{"num_hidden_layers": 9, "hidden_size": 384, "hidden_act": "relu", "positions": "learned", "bias": "all", "init_std_o": 0.00642, "init_std_down": 0.00642, "optimizer": "muon", "learning_rate": 0.01, "beta1": 0.9, "decay_shape": "linear"}
Each number is 128 + 32 x the weight over its row's rms, rounded and kept within 0 to 255. Layers, rows and columns count from 0. Numbers have three digits each. The size before them is the row's rms in percent of the matrix's.

# layer 5 attention query, 384x384, rms 0.109, rows 0-213, columns 64-127
095:140162148145176122145127159109161140095075161135147134106132109113167093121079106202098171139125146062149157130112125087147088064090093111067134138101187128130116187147085136093161154088081096
091:163122088149174109093118162117194148117116111138172147143115117125118091152083126135109134106097128094118063134157125149157150096109075130125097130072133101077102171158186147175151137119044108
106:147131111070091144081107145145151156155076127092161065147128089124146173130181104143188131117070128063122089139122132111163083165099106130148126075070114187092103179065128163118186170087148092
092:109157150080148153197159144134074128130113142084206187155144168151107087101119089151187070155137040166125181174122186131070133124110177129098121158098142196111124141088161099166082127158111162
099:171083087124123109079129117143134202113135133108196170159152159180151182170094112109189108098128139127148115104096142106153119116068100149153140121172101114075090100160103097131113138181096106
102:078148224135119180083152158061028174152110172157139124159124199101101140117158128091117171108140070156139128173128158093107109109144080114158172103116085139069122137114174097094123102137094143
090:097125097173083111093146110159134085203135128133094167136125137094111114106158183162155154163133119105133155145146109136132176155161159105098151201157165084149100111086136089058158090135081139
092:102049102063140170132110108085114126147079134117132104135157132140090145126154094126130169118150155126072127133116141102135120132147140182136124060140132153142150139181135118124148113160099122
103:091169110177111093122074146146118098104168093155106180060160172152144167171113126054139121105122121177051097037167129166102119127170135109093091142138105132117134124150096135114096130101167147
092:075116107078145073110154125132119156093135074115126152195166138140129141176131134140125123155124174146082164152152081116084104152126181090144153150169154154088139132039131099098107203118177152
094:172072236137123067125144093136034081100119143123130146104164097133113111176102145179154148109099151148185127119155136108077171105113171108145130149148107113083123110186152129115048111146172134
091:141080146098157125149121176139098085165116120161120160138088175144181151113140097091136062096087086126154030108155111117086133142156149165138125109151087093096151099082119182054113111241173109
090:096111200182117082105111085138130152093114148105077160120090150098121097112062157129139170096135145127116090145155115194137027147117145152113088147179163115109100134139120156158050096129091144
101:111151105201133065080135160105187149118120121141109169121131141150154103156147186080138145156105143167143093100122189104176130136144125160059134035127135116121074136085120160092180079158135146
085:190082109139144182034125153163110074186138085107134105108123084094116125155148142160143120128121204163169138138112126118141090107134143118135121126131110151102121084146160172098120158089101095
095:129145064157138085072185147121091122191163173118131121116140162123143130085131092167143110121131175015143131109162155117116132121145138103110122135128188211080149120137203092108142112114139105
091:125139169098146147131111181135165163099098170100150097109148125151112123155158181109022115140112091103091110138140103132156133147208140100152089074161151111115144121142114123168173093143153088
096:091134105102169150091127148125037102184098153173167171070192087117166163089157134134106134160135115068164113096132139132154130096127128057119086121135126184186121216156111088097149130075083199
089:131060128056142174169172137182115117134064120165120111157098134088132139124127153106108109105132121068106101150099131126075150138052120153168123174146141102119102223134135131092108171118132170
093:124117118147143130137201123071114090161164106146168148136123151172176122116190081086133137127139135112162146080061091131151149124139124165174074135093058104103140110105163109154142123141106118
095:118170086148139141110159083147136122144146113081126118086102127184140051142088131086147180143106139164132143148091082176166113159123124103108084203117079114127139129104099160175065143069133121
098:118037113104144145120121146211129094099085101160158140103223155113154150136133131078114159132099121084146112095121194095163154070158134068101136092124186161094107169121133151137106147138101099
101:106139185124148127123129199162113144121108163157149127116126106124044133175132122136187108175202097109172154126078129143123128088113145091102137150112130155129170168120082162075094107166119120
087:133131084138113116077131133133094157135134111105070114123108104170123083134077164185113146170103190174138124144123147141101170141126137113117125115073116060105061129084083125126163194131108100
096:102110111160143132074170111101162108155132099075107131178078141132135105069145152151148092131093089218162172111147146066107168129151120114140163132101060194128155138139154121121133130095160164
097:177115118040146134146100156149171132132108178117096182127133143122115159176133107135136148146196153081160098094110138157135127133132116113119130163152154080142151175133182181171131113106170097
093:123108116176099082119129128112067100095181119155175166082109162093151128178092115147162140095154141061125144074092118150157130177085146110157101142100095190133192141132080095117099102132163043
094:097085110162198137162174084135152066129069179089127111105126155159179115185115104103057124118140148159169109139141122135124193112160137089165135133117110160187137139117192134136168142121129145
101:064130101141103141165103111190107120113119108127084162134170169170133126167066099131106085110066081183104113122155159170153123143072084172108115080173089176122165127163110123159111099154138133
092:151083086148175168118073149135109133107143127118182157143171156217117113093123083117149153129154141150123100110199105166146086148172148110094146170184070151089156122169062112066096123189157101
098:175181170096167185141181120129089114119144102087121116125120159148110129129054098143122113144159119090141094129135126121163097108117166189111082095087146135177136100109126101138143148165145128
084:082158129143151110104162146039188126171125107172118156133160128119091183099151173153124087146090115080133158135157096066132103149135108114085093108109130186153153097118120184117088118119105074
086:122134103136105178104102126122073102100089179143153110160089149081168148155181146112125151118088159113121152135120164143095075099130120117144100154128113132126109112155210086113157160072086121
085:130132093188098056095094157182156102158165069092049120109090128135129170083109162082084065057119164137105108135123095142115137131179071183124146125125071154144119112200105081158116182178118112
081:101101126155131159071164165131122136196062137139145113132125113077180160116112089123109162095105087101118152107144115131155127103144121103174110135080110113140138104128100105111161116130156104
089:079130163140092150145097128094127081127165182205149100149115123085209075094108190128158129180113079142128125169070114166126135154084153091105103151123093180136163119126164174158147125142145098
092:099081147121112153179166191094120139124125079145140186127148149159118112105110141111139097084145081122086121104135161142196147201076103133119106064171181136111128091104201137126127113169177116
090:069148116152138085122168080170118142100156169138078131110169134083150139200098128145120133140099101136139179162116098089193100122093145164114077121138184135113100083133129131135078121061093150
091:112105121116147092148079163133086132176130113132095147113182129126129110131155115130074157094149127141061099110106150140163175116131097172126145161118045133101155176209134128175112169138123158
091:124131136099148173153143085109139108122069165139151150131129090161120165130190128112155116100162156095124090147186155076126146170112163113107124140202116151112182121186150065160123095149135092
089:138130155137149151098138153065177088116148123135126173128149190137048095072131163159109117169129132170138082137153180093185158138174130123115116100174164159070113114107136183156113134204126136
087:183131123169141130103140159159137153084138122132093134111159161106103131084173114131068129125119115173144125172156119115070109190125130095137101127104087134154185151135102114155138131158114144
093:096124116130153107140120092107094169073148094094113146143138124172128171155122157154117150148156123207147111166144143106128072063117137146130143119174138151159131109100139089123134087083221154
085:163115109130178213201123127122101139137131177075143106127115119170169104134099141126131134171106156083150082147163239059154087174129123132153177167145153183103080115099192127074132146160157164
089:159097107156188099166105125139108129120101120090087157117077164119196112070090172121073119149100127110095103131115169126098103093069144193095121139147153132160087159112160083162121157121143175
089:075127190158106089129150106072131104098150137097116133102083108142121106080141161128141142057149124120105150136106092122123207135093133162168093123123112136094127161099111139148063142139042112
087:089102107122146159176121073117097130087116115124118175108118121126082163099169101127124190121149082105109169171072147074124083180147143189099138113088130121136147195152153106153098167082169105
089:098094138095148153152109127146138119111109116103170171094117171145107142108102116111122179088071138143065118163143178104093142136163137105072153106107170149112164111133138094173137146135142161
087:099144165109149180129141168120134105165157107139134118140133132165128113134108114090128120106109173219119093108128064106071131173178128124100094119130128141154086090066132172140124136159107112
090:115137152150189121124088148103109166131113149091138094106137129090148147142183141107145125116177160086172102114086140093112174111110077130152137075149139139119114122116124125202144137078068158
085:140104174146128147147189118149114108141134111131158125114087124122105110088130164119112117147179108134098140118120186138189163114111144187166116057092206124148113143130124086147103171115147202
090:133048121148121138122103125212144145082129119088103177171165149109209066106153140116145080124115137113160063086121121106141185129145177161074108118163121136130124072177058121145080145162162105
084:108062142166134101131151125143114080053137160113105103146181126064165127192110090147111132120116126162165151119093134100118118175157081114073072142106115148114127134185144149093180121134143100
084:111086095164127158122084154112138077142088129169168124101130110093090133065137126108125143154117149034115055152096105114130184060163138140098092113084127142112082142117120118095188151157131177
082:093169073074177128122108132081147135100165194134105105101151103167136110138187039077083124130090156072099067186168164175125144149140146134084060149112114091092122144211098142176164102146113144
092:109193108182126116191095155071144116159132112137190173110137183179105099091130094068121110144126115121098083135199104091174155083150141143134080095125091152129112104090072170144135120142154151
090:126183145138166140075078116118130124065138149115144145115090134139103157110118097092147187095083142142148159086090113117178096128141192139162186179147144132069190109121122087140094113114082065
085:066061075129179157122118130150179067160121076151151081118147151092120167102085154120080091117126152159115139146118141151133131101087111112132097094157132177115155202106106077031134173094111123
085:156148093135086051109115188129162139122157154094117155153080157098125128218142089146162157128105114080084124232151075170129145186043086188121077160149100083136070121147179174189139121104135131
090:158087091189182106104124123139184092187089144109159137128107096153163139096175116136092129162079124184152138134121116028077136132151118223165123083161092073136088113106148100180186117163142122
087:100115118053114124150153151098087140079088114165109160095100136105125089115093159110130139194145128117137116143101080159150074104137133134108106093192087158105177154130067138074111099133151175
089:129134113084135132118112153137091125133094146153212116086111123116109087169157125130151085102117149118151161088103120117106058144128121119136156145145109113084186163059122095155082189137116118
084:085180122130106129167108136127057101155103165180154196096175153084126147144182125165076101108106109154150142154097121147166150131144112118168108130155137183149101124113178139124098162124085144
089:177105095129108143136156113135131140169123098207110192145116120148144118113125161182194099114059164112112115160163156121139097167100157151113172106113098188181151141119138154131114124156135126
090:119110090162131146160164112126068102121113169147169096154122075091130158170130107110120161144095052086125196108100116112147091152096166179141091161122173076123081129150114154209123059151114165
096:120111187132146149109121187150072122103108118098170139157144102087142123124102115092128143139176162046147068142105191113075120122163072128122143172139118136101112111168140129073140158105118122
097:125182132148153075117114177105090091175103118125085156124049149170098186132120158110184109154170151110135183133114114124120144104112132191136073159180154172183094163114167103091104148146138154
091:141198175136073067101199102125083156125127158185146122087177084119120141198193147117189118119081133086166095095160108128088135162082132092108130127129174167078156122145113164138112170095160079
090:117117076118100191120067141109139106135117098124128142106120168114135154175107131126154139151161128157118144116105120152141118142101122134102127111112092174156193183173089172121089129081191151
093:110101114115142158082130118145136142115176091131067169143119146077128118158144093209128129113092179132085164133120186102124137154132153121128156076126144152167155071117129128133128073145130125
089:141107170086086152137154136148117137144076101105106176149117156116148159167050162118169081146108177095125068137097090132121091106157106141085091120097138153107128143110128181112169087143125125
094:104157093102063034058190164104123190213193111139065067138120127112093151125064101138142158135148103097039122172105154073135094164128109173105124098132140108066139135169152103120147160086086145
102:155113130143160100126113122118118061162112144106123114158159126144191094105167137170070115143149159216133119124096124056104123148124075101199096084121105098120121169068113133171129134115105120
092:129135082121137113126137170097129089083102101063113097106162136144110129132121125146161104107061089170065096114189164111088138196161085156091091109114121142112161167140127081148150112081157164
088:145125044117159149107141113169099148059141123150130141129144082113205116167139144187088139120161160089110185151090103104096144171078098120132138161103155117155048138158080126126092155161145128
092:131056101147073150088182178180110108081075099178168130133175127126122108147172092110148129107141115046160119200099098131144195137195115151090176095207127120136120105099145102143152179159092170
091:117103094077084158138102096167123170133132123123127141121110100165149092213135087180186138130107114125142172158134123139165120166115195129133121167100198142124137141144131119126121124064118129
094:087112113113153157148188142128180088125096167129161146168164147119149102087066120132104137136138158070117167116145185145091161151169115138070173166167138126178133117143109163101090092120153130
095:086099128143104096143156106172161149092144117125134164122100151122146184159128127108123119127137106221153096119141166117149128189151121132098108135176159066140191094170164135152143117085102154
094:119114091150065119146110129182152088110147133119172125103204130166154128195138166068101098105134155068095141113148106183140196108139117137114122152116131081102089129190148122087149141137132110
093:146138151066118101104131136136129118102125126109149103108130153102164113159073084205103132138130135098152107125155120114132147155099143186093114113105202092119095126080201104092129131116190091
089:128081172171112178159087130127184134101138148133141144141171136145107095127086135141121142133143098129147108141136140120095170135077152122085184120122111045141197097128103112169143072137124136
090:200143204197108125139081124138096095154124119112114182094098098199160107134171133145179167118071137101143150140166138133121133098178121137136118129141138101072145103147134140125086115165128150
092:171070123111169053188121172196255133104086162114116173120092090117117171125153122130115165111102055057071110102142122139156172106108113172094192102142153117146129124162104207154127150138073125
094:173060117151199124151091132092111097125134154172159161166114066137118105099138120140166182174145159129146185143115142126150164120109150207080105123086090133140136116117128125121164126120084149
095:125097103098128150103128163159159131149067128128066115159085160109155126128103101162117138105167096049118178109118154114095169085132113146119076093087191097144105139104131110132108168101145093
087:149131106153183133124077119128183165082115164084127101115134125141121135064187069130156150114103148076177115149048152159136127132156212166072063069086094112108104133144119158154164132124080132
098:197156196141178066130157116105142153049099132119089146118083135088126146204118112100177173163124124122097101048093131113083132139075150176129137092207123097151115152115167166133132107107115136
087:130142114129141195080101115110145082063121113194107029167051135142160178078099111096181091101155109105134135126159106098153083117133114123177142144115180151106066128140124118164089160129085166
095:125082141165105118109157154125091093146112114068117050118212111116120118112124091123133167169123083089127108145082094110119144141144170101110116129173110123139152057085112155152096102133141123
098:073123104213162175157100134144169078104135119092156157103160128153130075154127136074134161134096153171150132113123110153137115136168137113099087130126077129204082052180089120141093181101126105
088:106139139124124138145131139125099067140100133164114161118130141107150067123098091142143146132127152180126055114181109163140062087187107120144087138103143151120098147134139110106051051145118074
082:140109103161161123159107127140199076109108165121092106145174134185170109110108100149109116125090130127116125089197134131119125090077082163090061076093110084090085156146112189128108055179166132
093:141108114134091091161159126155103078092167122129091068145171083181157132131121183184117091133149090165119192109142180109108158083094167145120094091164099154160115095159164125118053079147175112
096:138074133101162202120148146103141096121120147129146108116114156149156131126094098166117144147172144125168153131124159088110064147118143163095155097179128140092157114183121129113124081143150139
093:149129131056103137118125156097149153149132083163105142095210133177082190093169103071153106119117189121147110122125193080191159144142092162138149097207107173148139101119155142131107145177102131
089:128078126089143154129115136127114083113128078037162104145082113101121186156153107134095121163120087143093147122166097152158145147174087069138096113071161090086109126074161117137121136164165093
088:131108160073147149140090099106141095100128182145084131101100149144184063117130054161137158140133105149125154117150122129159135099086173142104179125101096148124139117176070069179109137133102110
087:164184167015140096119161137151096168167112134079124153180111158088136149136099108114158143135201137134079165185168105107117042110133061122114168166135129129171100137170100110112157135164094160
095:156135086133098151150158169145160177136096114223130126132147097125153126153119132132181134090161187082164122123108148148134108138135164105112109141141035089103115124087119132152077114097172161
092:062142076104075156134167162106045148096095107132133108183171148128153186139129168110107137159127173114127116113115091162160124142118126114101140129150113126073082107107109095115159132134170110
084:196172085079111124122137149163129136128117137163209128145140097168099088132187156145133168108126147112187073098112134130110088154128154189095069115062098127081144139138160012093094134112178116
085:099089149060163116084153152144133105099151095100145113160193109152170132109152105134130097142164083154155083121102140197172092138071152086074150067095124057130157162133101137090171091125164088
093:168105075109106184136087155111133103196101140165089105121150130136173114147150135116121147130177168133141099098132107188139139116154114122143133154120110159136133166095150074132126074177116177
087:164082141228138081095122149138144146150128114132110146101094160104116143122097119109081123069163159132139157180091155119138144126056130126215115145114067130150132178068127174125080137102082207
090:142117134115138127123172126121113064130074132164141127207150100105144098112155189165190100103139112156172120124168135113120102099163121108153123160139145143140097127102112129158157158111187131
087:050117086145107162140106129149111159157169128166105116088140127150146075170180117124145118140089094083129145185204128176132113097172123173128096164064182097109077117103128103102115145109122106
092:107135131216144194123142083128148146123130101138099145177070146142065126154098108147146124161074119086135147175066177123181144138142110159166171130162162047142140097141093167121096127103088148
089:125137127076136139168128094190121175173146180152099125157177121094109157130146123151124030090176177127143139139159123095111108166167097129133143133208068076101105116129144153091183116071135076
095:151167121092167126119162144123092136171086113122067084217140126089116142112122159112163085130150175153140157155163156114140129114084092115184094145180118110133067173106164172145146148159148169
096:144081163157151101117116118118112124132138142105085155147108172117078116202205133197168092100143119158085124095153159137079150136126134133120148168142150084132129106109143220132139106116133134
102:151095127168110129133090138118192149101114107122162135151156085094131129153157133128119160122113179132180099182099135179085106187077131147122162148177058110126157156109093120159089046117203107
090:090097119179133127133084148072102153160138120139135157181096126131181208090128116117070116099104170161182142172159131166167125103098179142111171156115141100115083141107131118104139089083110175
084:107100169074146166116120128105123147184080094125129143127158136167131063138123132121123158159123093141176130158101140191143174108108121117075151163121142124165179170150114116147152100112116099
084:090110141050086122161148147149102143170124063107188121192155140165092145091094151089123144108098070127121118163140097118169112102114115087150115171058107135152146134142192094116114107074107131
083:096111174156159123163113102121105151180127131121098173164118070091142108115120116136116087129139151107155169175095084140136087142124222084134180088120097172135119109110143066161148117073126192
093:053124121123111129132139097121145146143117119165158101199160114121083161135129133106139134148087150164138151111169204139086109162058152073140134171138135090138112137127160131188113115166149128
092:152113161139086151152119054171150148205137183125218139138079103072190154076143098165056134176133156147176166187156148153086105111135128151111063108136113093128117124070141053081161095078114062
088:113072139080127102103143129072133126136141137133110133147120070128149153137145083083082099121192129109105158113181129106170136128085074124091083144159084124141091162170109210146153188113142187
088:114149143135150105082174166131086141035098092101112084131124155099101131142112103104128122168057070111120091145102127097161175088137069163105170086161175176136129144123127236159140161068146119
083:128191103103140120127126134100155075133109115086120096113152142084178113109139091148127104155149085145101084115122152080098131130069118065130136140087090185112122128094148167124087107124095143
099:113123117164140148117115143108150180196073139203140071123125095121135107055114166186115152189117157197163144122114127111114092058172107172129085114160115118099165162122135113157148099112113086
096:128129085155138099147165117160085148114183087098139128146126116104088170167151127101113104108081095110116132111113114162208023117111132048138093109117160143130089081117115170127134132085138123
085:064171136096096113156103134125115158128124096120110161112126165083111100139114178140097145112060184125095201121069117151083089127124106112095194206134080129155165111096119102135145103099122088
096:149164155094143129129154201095081105149052114155128137120181087129180102091090152146147150099238097134160123097138149067128155172113120182143123109077109110112131132122185118139104094127127146
102:174115144102184146123132110155104110121119170173105104191144075121140144087151229146149128137134190157088208074167160131105104170133085130152085129133090068104140150135171117122169120108158119
096:116189212139174137091143152135139115143144168116145134155173144186073097107183074136134101197124136151097146105131143096100141179125124158093105042083193093163174139116174137127141092154054153
086:177132166075127122128126148109166150169128143105152119110120068150150162163140094153115088128132127134115103167139074127179122136119139132092057086153121109085090101103113144160167118106138100
106:138068133109159155130126141117161124160093177114122139133104062128168087129104108146138157174165128088181126139136104122078165106122116084119149127111104079100101153124156087083151109080122104
103:121101097161088092139110184153103145056146120116109161118122172073131131119111188130155129159145092072143095128179083150104110134128113111089130119114158138122127144138112135139108114088115137
086:071160079135113168151164114100109178139139155143173140163096110125131164131085139093104105162137147112068207131136176123061177106135159126092067111130145125125123121088150205163106135134144131
107:129087095114071136168149044101163115146067159121084135132163126182122155165141145163114134095127163141115124115166083131142136131130162100124188106191188138118072094033114153124137123086132194
095:136105161082116137091084143106139099084167177103114127181176122138119158063165083149142161127108116099150147130092070092092110166138071104147152151104121093147147095167115108112118138118095114
101:089177083113156109097168122120098123160137137126129118085045138111125098143114094093155152168169128106129206140109061131139143109161093060126139098116094193091170108105087097136122206108034110
098:191115161131069101120081046116130077172184107100115167148154158202206082135116121093110129112107156148170147116109068150148093117130138089138078110135128111091100158135130115077105125093171201
099:122086106087118102127158134125079118063155144192076195108173124067113125134116051066117173113141148137080135124140101118109145168194135099116164130104170124127166131229117197110133113106083152
098:120149161112141138152152118138166129158069139060155115150098078115113064098103138118088122107084144070064193169160114170076112153141063132142151168150199122100098197095161095123156157142137166
101:109182088112100097115115112114151130087146073103137095128063120125130110098164174133085090098095100129129116111117129127118090077141077147121139131167166166108067121103129119146135115100121147
102:151154098130047057133083166140132105222141067131163066096126067117062110155135102145173183173071146152085115186127166120103108121135126150138097083039091136107087099121130105174137205154085119
099:122215114083085168145106167118112088109134118102049110095082125128154174109141069124158217156198122101105120101106166118097090130045149085118160059159176063151153148100150120110104104069134122
098:054139143097178174166135078135130122137119103103132115106145071063180140096122178060143136149109140109076086190091124153130169138141113136140121177147139089188158119113109116192085135128125160
101:138137067149181188139199126118101081091120179124103156140149153096158122183153119102063132134131143074160115156100088129114160165120090131119137105115104164126145148120119134117146148110141126
101:165147119187115135143082160136088135139120125123106139102109148159168149114125122143143096101173161135100142186153144173118145129169162163096105134097089215030088170083108117112152154118137134
095:126096137118117162091130116165105136146120203132155145156113142089142170117038163189137138101093132144190136173137110114129161101063130089128171116105051157131170135103127084131154138127107164
103:149083097125118121113136107206076106078155150104118090052101075104099135188168183177105186105086103136128153149085148129123145078135123097153097114126138183096120138122076136157122182102146101
094:068160150167180127101114146104139177075147159153130132099065121169148132056121119118162094124183109101134100163093075134182087149116129130134134126103104100118184124062107124157096127065087108
103:123102159160116103149098131139166167136179135107192068111208146094054123115127070103123115200154107130132123148098089121159149179209039141135133128128124102127095103176210095073106166176186149
104:128155098112136181126141115160135083141064167155143027144179093160108103088156168121172119162153127161132179065114100160173167174108077118099140084105135100111122133128155111153155035160071185
095:140111166163108181102080173135117072153175132166122093125130127127102127076113056079085160106154082168187110114170138135135086142188130069123121100176129105134120101128131106117088080132133078
109:148078106116145184151110082128094182116159143110139155150100152176129150160060103133125123157142089089146079136140131150135122155125124168128133070171088115106098093149151112093178104144176056
099:106096168158123087098090107113122148138149157130115134127138091135148135138144106134098071144071148208140160136105103123163117111109109138123132136126125130103089072112165161164098129166107161
101:086109076111087127145076114104134058133082097111060104140077107110157192083097156112130102149093129163105159116160165106165121095105098119077151144176134091095113160108153102131147114092162126
102:092169122118057143153154100149082132141109125098113097118150165131129113127107128158145112102108107144107103149133095165149103186148096164190164135104075169156225146166142110111141090114071102
100:068140107126127175100152062097157127147074122056092171143172205199049134136174100166138111126126158140173075140084161126134156149168143115141133067119104126132205149137157159098136127151168090
106:144094137146149123134147078137168140069101138120128113167088091102142108110111113107072156152138165191107074160069145173094158170151087134130139087148177078125128068101159126194107093115126184
103:148115113129171177149146141143161140134052125109160146111098114065132084111131108133090109135129165177083102153148108150090128148164160131183147037085128125085168134111139141053131157114141085
098:125157108154162139123121091058115168139142085107111080102135135123108135107180142079117172139127170139141031110171128111129178165124077107162136167158139166139089151143109103094138124090144128
099:105124188147104107117169161147136095155121080145096086149116086133110145153091123140119120140164143181100106096096150095083143095122112125139110180147086096197103091093142121126118147179158101
100:092179150135138133121177102163168116177171172106166124100125152083205116154099131149072136135100114136113147110121148088103124134091135128156051135163088141133132138102148154124093143130137142
108:113165122070140136156115185099128092160058176105047080157157143131129129142150162162104147184135152084139087130117130121171111154116086110077131167062138083180130129077097076147085157129117111
085:098094138181148154124124137146098165135156131076128096159145150091149103069143175123175157184099088166136116118121098079150163107173151098150157168161155115151114068138150123092117095179162123
089:141105155166124125135137124096151130168129113164186134125118200128172166086198122149162129133131111074071089183119175154129125093156125171097103142133167070135077148132133114053119148130149115
085:183150095175159086092168112103095152095149154141162169157132168165167140082146120160095118110132170105167101207089143091165115106102178159150123137125120122145143121121129187112130118132137128
080:148157204149140172108162153096171126130105111120139122085100126119185167193149072075157128118120136063146090078144156106130107164159130112129163084162172074124114087137162190148102170132119103
082:118146093058070130097129146130059095168128100198159117169119124131114121116145108101184141137151155081131111146089095141181140130080082128193141180136098160109097179084154137131131143134128126
088:098089154064166127152154179135197148121087129103142074156175126081107134142108119158144141108141126071143112111109117109152098136104185122116146079184111221117070194144134106109159152178132139
085:110119145081110116131088115129108169160133148099103096140122134122166149185129141138102127114089127092134135145109106110093065164112167154117162160154138116144098151155175127156148128104111146
082:168213131162103084150109119125144122105092130102128194121109148100108113094095107185065101127093140093121119143167093116092059158172133139089160071111150098168059112074156091125163060087147155
088:095113141174148119140100128118157138059107145113117123142101179140108108124160105072095119134167112111157082106129078126140211102112092110151104113084206095137090154128095187123091100107176102
081:161075128150081078123111131133144127062172170120091147136119117106146083095149097138077184147079140130133144150169138167113096183128103203113085085152160124085164117170188135127065089116140156
080:081166117142199144105085113124126134123135205174134056135149077129135133185129100069196142177085133156119092120096095100108174152137159098113079078098146158141111130085116189127116139112168101
090:126156132101172181082120118094098097110120150108162106168170154103083139157104125106155192119094129159155107099156169186161071145160140093130144147097112181137192120141128103128136108075117151
076:147087104142129123165103090105098098153156113143095089100122130168094146098201170169149085106090068123145129072046112119179138119169117084142143143117112165093077142167092142151085154121167176
085:115167090199146180110178084120217137025135149070145145154098147074122187126138161106113094137124096151138149123111118099125139103110157135148075109139192147144112103099104105156135132127156185
084:141189163196149177113109141044072117121103082124114121201103122081207124138162123149198126086170108153177148163073088124088049094157120133119131153108102082162164133161096095078099109079085049
093:063098143143160152160135139131136061104100134124134117102161152176167148187182113150181071095128136065136138093146128060174183136096192144168123096200172123133132156117114156137041126139193142
078:096154096038116122116170163147164113109130131129136144140089138143137206139075105123178168124151141095025142180075142161122203115054186148120086170150118186150160091183122054120134171107104166
086:136176150116171164150114111096078108123144100127103148143151161138109116140102144099167118109169170076159138105120120153135110089115159107157103100140203156143111105129077124146147102107176162
082:163120186140096065107112082166106122193171118135064153155102135149119138133114137139148089171092124142124144137156087132102129198126146132132125130191121214150113125153109127122113091132159139
086:054166149101129107129098157174075127165143136153120101075180133114139136133125097118124173090138116104137151164161119103156148174117175127083092163148184170109055109116101135130153162155079153
084:102102078107123105119111165116153118119141123163131131136115077122050148167134137114155140093065101166089121099109150124096206098080076170123156130143106127150075135142147110102139168099143098
086:165089124134109167159067149119086139133122158192182103083132116079161084147185134129096181087117110142077119125080103087110116077098139134108108120179083066107116138076175143088123167156124092
086:065117143098045122095093093160173109131101118139119139111125044064109156145106104178176159127085127122093152171156164141138126159106094134110098146112157164073149159142147171107093135121115068
081:084088112062133121158103152160113058175101148125100158129125133160138090169149088101134149190115138110131107128182142147122123128142079179132133129214130109131154139124079186125134129187178105
084:088102131105110198128175118124148152146101085146094122182128162149121108136152128134136142099109142174122113119191117145156109186122134083104144137173084140176187151112163142195119152115102134
081:171156076192142169075130178119135148131111163100139135090178084183125135154191132065091159110079137166155086120111148174124047120131158123148098125156134062100115134171174184174197159142186101
084:122077077118108148149047110095195149101164114147165137155114146141114092137065091170142121130122119190182126175089120138134177132104145154065146074119127025112170102134102129091070136114181121
085:031159203166135147123096166106100086120136164178145158132199160119170107135167119137126117145122095155144121121141114116122094116125110131110112115161075180173132119131131082081065089115158089
084:206161167157090169167178151102088100129126160137117104128100122137136161160101142136140110157146164205165101097116157118150201123129133096127138161136082111201096122190147085110100083123170128
087:177142110202124124146118139135146104125150143163074159106170118140111077118162144168120154112196115211156117135134095155082153123150132112110152125133085078092152127122125109115098124126143171
076:091195082135132151106092185094153178157130143183088115127074120139068187128094133130091135147152108103113158146109121142138080099023133152071110182057126179147172106163125141070109179104157172
089:140116121083145157135123121072059132109119130135113127129063132180098045078060125114117177109141141143156109081111106147132157088169108125092147101128091099116092168104108164147099136119088121
152:160141143060082124146090181116140095138125175140145097155126114078041162167067107072109087149113181149142112079191126130112155123104126120132126131133170063125120112166176103144142122094163061
136:134134125155138127142131106130110096145180103060099120156105101085195139089101094113075140135127156171126102120131142128115132103111058166100141087193125097188148124100225159136114129099104069
155:075114068142156131120144109146144146121095215088166181125140175139134112081152111091111120103057202139176124130126132114104151164175129113112129195113141097127141147144127135082165138111168190
164:130132106114092073128072097155142132134115116117144140107154156119090094116104127183149072145156140132065157139144170138109119187110064079168149153139117157115141102111173136136121113111142049
161:120109135124071101185134114139094120116140102132145127126190130162098059132091128203026085159118083109034161099144110147163108147155096162088122095123167174116170110108150137077139161075182096
142:119127119122144158162148074201120186136118098145101126181128177148200086156098093096130147145132074112170167124150122138085142201112130122170124137109118126142070120128142120117159116157157145
133:161141111163141126134163194153146138149206156161088114180160160163093128126148226141109123136173162138148130097147135090121130115140128162107160130143144150126108139125122140108139145148093079
152:125090197138117119134111159113113151140125102151095154146164130082146153157096101156119105206164136113111151095127208076121139160094142076151106172123149123122081142146128139132111127153119115
149:089158122086064167136192142174160162154085184108175136128121153143168093156054111098087137067112092136122120092207085139055172141173166114135102151150149157101194096050063163089128128130124126
161:128153130123131132135127126157144163120188086126145090078131063064166120100135164183083097088115145169160144166040116151070158086135061061159161181106075122134150124190158142136108173126140131
152:124094072127086091085139082114137151107144110118141156049135206157106129135125138109132173106189133157156133160088156147144161153183093132151125215076130139049084093074171115115131156098147127
149:079141146132116172136127090115132132115191161110129134103131132098155215114129131094116064203159104099132163149171136141124080132143131118094053117123094086148175113049168121083149217083173156
144:156123134108122148108109176175107056147088140080125139111086116154085084125124124208120104194198109125116116117134164108118079130121127136154133093188022118111123072068109113150078160127097122
158:121119107133152123157141133091141136109161170120080143095134112103146143134166145028192156127163150115111124098155085105140115134176132122127129084110137201158080083118200158185140183121135154
150:139095112116068194122131093166131140170156139130075136091116155178083173135144146151141172134148073173133128148118121154131110145183124132130108129131136167164078151072060121135117097062129114
163:074185172121156107177124097117105153101135169087163096141143156116098077134092144091054119179104089173117061139158165125128172093138127155181112121083131107121120196143181196178179138166138153
143:134206070149115062126143163179104184130138117151109139189143109131196155116095104069136086097125129110078168077095085105144123143074114146083121153135167121101149170134128162096080086077087132
163:129140079120200117190098167163135219139112102141128089132124121163107115126118112082092201138144186150102171202155124141128129107109136158131134109114144141125101155161151087034147156109135157
152:122069135136074112120097143094105132200150174137149124100138161162143193087140060108091119131132128120089086179161136169116136153122102076142089117132112112114130073143162094152115159100124157
151:145135137054188116154066156105076159157128111153109110127126114144146075105089085161143156205125096155145132184134141116140112096121154155156099135085185135123068113104133130154111140156107138
153:141075147139133154126148142140128148153121152080126188120160140183117075110157145106177138119149088125100139137122184155084118098107140134108139157106147173141137156137107131073151091152146143
165:073134119143093147098176133105145069156133205162091085174126173120173152144133118147166128111119134115138117095072130136140067107089177139144136123100151155158170071045113101127098112165085150